Each number is 128 + 24 x the weight over its row's rms, rounded and kept within 0 to 255. Layers, rows and columns count from 0. Numbers have three digits each. The size before them is the row's rms in percent of the matrix's.

# layer 3 MLP down, 448x1216, rms 0.0993, rows 314-356, columns 832-895
105:152130134142160083092148151122132111178140146113149122122158130169103106130113141145078147122155128160118144117126156118097125125135132104143141095122100115168123135185107127157149098107145142
097:151126104155150150116122114141103156109157140129088104152140136126101109166139149148128094114114130108081129131107132130108108132106116104092109107097133126133131163088110100128123112134161144
096:150101171149157060146114129091126131154098132140105094115108149105100148119084145107107102156129151114081169119102126135151098159111116157125141188112140121151120117122120146119102107117131140
100:137110144130153159145163181131112092158096116121124117155123104062108097098114107105127153107101089118162142113158172123126136129127117152155159116096155166113130156103147140110137107117116142
099:075143094122123090142164124119137155098116133130112154123116165139094150108135109155149182122142129135169130105139111130136130150117150122129131126117113147167120120172161186113159145095118121
095:147160150143132119126105129088170109130128092120181163124146151115111145149136156119139103085160111073127150164117120179159110158154147147135125107123146123127137135135064136090121130103111101
093:156108129139159114131119128154151137168136147094106097105137168136141131103105121126160155156148123108152140083139132113172105107128130104144093160147148117131124098176115175076109139089122133
100:096177151154156138149156122125112096175139108163109169128106093113124147151100156079091094139113138125123170124129149127112151135123101135166118133107159157142064159142095144130135125081138127
099:132157080120081144106157148159129083181135124147136143094169092132117141111117120129115136138126073143098120149144132114166157172154114079173104107106112154110116107132090119136124132110156090
102:176138113145108147121085133108154121126119164140135088105119127106129072130122137113162177158117124135148123124103147108112111156074153103123136136086129103121147168160128117115123072122144130
098:159112126143178201107120147173166110126117134108150111110139126166135120136131103101136133146104164103146120126168135135124145161143127123181123138109117151134112118134114177109127113166107081
100:208112154119086091150117154137082138117155129119152152105110160145132112147160130147151194066142125135082121129089131155167123130109115132125150128113152146136144123165121092143137108136141132
093:126132174102085124136114147130086120139105130119100097126067169167093146143153177136162116080120092050122105176120139119142109159099114157174150142132128102140164100096098127113119094087155129
096:156169135137141110122116116134098148126126113124136136167112094121148104089146154110119148142121148126155187136141184128164129142101135093137121143108126124141121116115128140152128109122151137
101:165122138124097082122106090076108083092129135127161120139134117120148124151156157049114156105150171137115119142152116126087119155144104112111098117128081117132125166058127209137127134112118141
099:085119133144133102130124141123118131102092092164092114149074117137144123124190145151132125081184132147128134106112116111184114135151185172163139127162111133127131143124106135102164168159132132
099:143114154127140127143099094115111157123152108110130134122119118123117094097152153096111110115160111141089123141104130133106137141115157106136129149145132158129161103110125119110097151141164116
100:126156149130111123144134179113107090132108138121170123108166094115113115109118108138118095111137093117135131118132174125110129170147126128135096100150124139155161128179140121132140095175148166
097:145098134111127091104130138152138154147117107140097137130142098136137097085135122138071122114089099132135139129123120182109131191092138139107120155126135139135100148115144064104111163114164123
098:076148116138110136145172146098117146169102123142101165132122132142118114128137156120116148145153137117137190135120127139115101124179124119152145111128143136118107132101121118101086137115126123
098:107133149076118136146158126117098153121146146100154114141118162119141126131123123148118073105097113146156111128132112141121108124165079084106173100116159126120147158149146114107125148086147155
102:160107131115157159141134114144185156134112166096133144125114177137129149131160112128108095196129077080148114126117183104107121166101127160127120127161113116079149102114129099094164109120131145
098:138138146122120063152150184156107114104130127089121130167136138125143093085176143118102116143132151164156154148155126077128142157130116141140074135102144132112136137136186154134126127149156141
099:144112172139153144160142108125142127127119136135151140131092166131124121115166123100120071167134112130139158105161117125125143131160172133146155125132086093125135137156103112117145129181107120
099:151126138167146142129123102159146120136130136096149171123122131069142065143101122119168089126154099127116125118152126138178140140107108154134095125093131168133145120136153156125125128110156131
101:161130190135117115122149119143126160121112098105139136135133136111134157116095096121134118106117134114167121127100140141085082145095111136094123093102139136114141164123129102136113094104115121
097:140115092141173114156102143166124114109127132139143091135117180114163142132117138124169115111143138128126141129124119195143110115112116132138158132124159178142118110061099109116105124129133113
100:130152123115141184115089131115135161137126142119119126114145114137104100137169118133125130145132145172134128165134120152143140117142134147133116105112154121112142113160142115135143122121153123
098:140097147160117120135115113118136111120108116105141124088147098199090159112115117048113121145101120137134117106123113124136105142150107138127191141143125137109113117124143105135125074137129122
099:147115130146137135166117073100127136116069177129190079092122165074139107151172101131140144103150157142117124116132107141113080185144156136111147131117171131110160100134090184113125143133107139
104:109110186101117108112098137119134146183122113164126134168073127124120193110143139140143053096110107133137102163078097103131128170111133153116109132155159103155107156145109161140120133131156121
101:160077125146106114140133145160186126117146151093138163164143111142169143113121107157120148104107144176166144115128128131128129140136151113119085126117091128114143108147122126098151090136139124
100:140142125163128105153138138131122132147077131074088145116105135152161116141150134138115071129135102122090086106156096104117108130138166181126092119126114120115095074110152150126115098126141157
097:107093140114163107142119151108108086124127138148114131172102107148122123093172115119103097136169139137112126139129162119138133091140149128074134119151150118110101105129069134109102145109117127
102:107132129145091143145149112109153173093122138111123128122150153142099113128137148148122122093135145127166159131111118176106142137106144125119126146128131150132128102134138137151073144114111129
100:095149169100183120100121104110134132209107170136097103119134121133192138136122154100129136112112129172116144163136126157115114130123131111108158154152111103116184107119076122132150130177127104
098:197085171118117103119113109101160148092113099111130161138156148087144131122122187136123155149104121122114163090172134173105133129096173121195148111091110134157119124126146149143157124149151147
105:141120142124129119132141127167120114099117155145176143105107116146105119149103112120136134145094118137116190100129132115130106108137096134104113112168098105159100110132089126124098109127165170
102:117118169153128140122167112113102122134093150120179156097138172118125092133146142153142142087143133167128164098156096107110114105140175104109128138142110137107171090109148115151120081107128137
095:131103121105157159113117152127125128145140191152120096152106102100118142115114086130130150138075110122142107135142136173148110098120109122116182115114149131155134095094101077152134127141111133
099:105143105109146159144118123133123147165100125089093132129098125114126162091141108157144166091111168133106102155114124098124131111110118150167119136137119073132125161108164136127081145124123135
100:138143148156172172119114086100121120128148172140112142147143094114158102107167135110108112123142132137106155106179106174098108121120164108104128160108121157086089119120108137122101108125151128
098:130106114113112140094120147065119131184097165118116164156151117139095123127114187146151112095160108161073165134098107127090157168177137141135102112138119124140162091122162133169123084074157145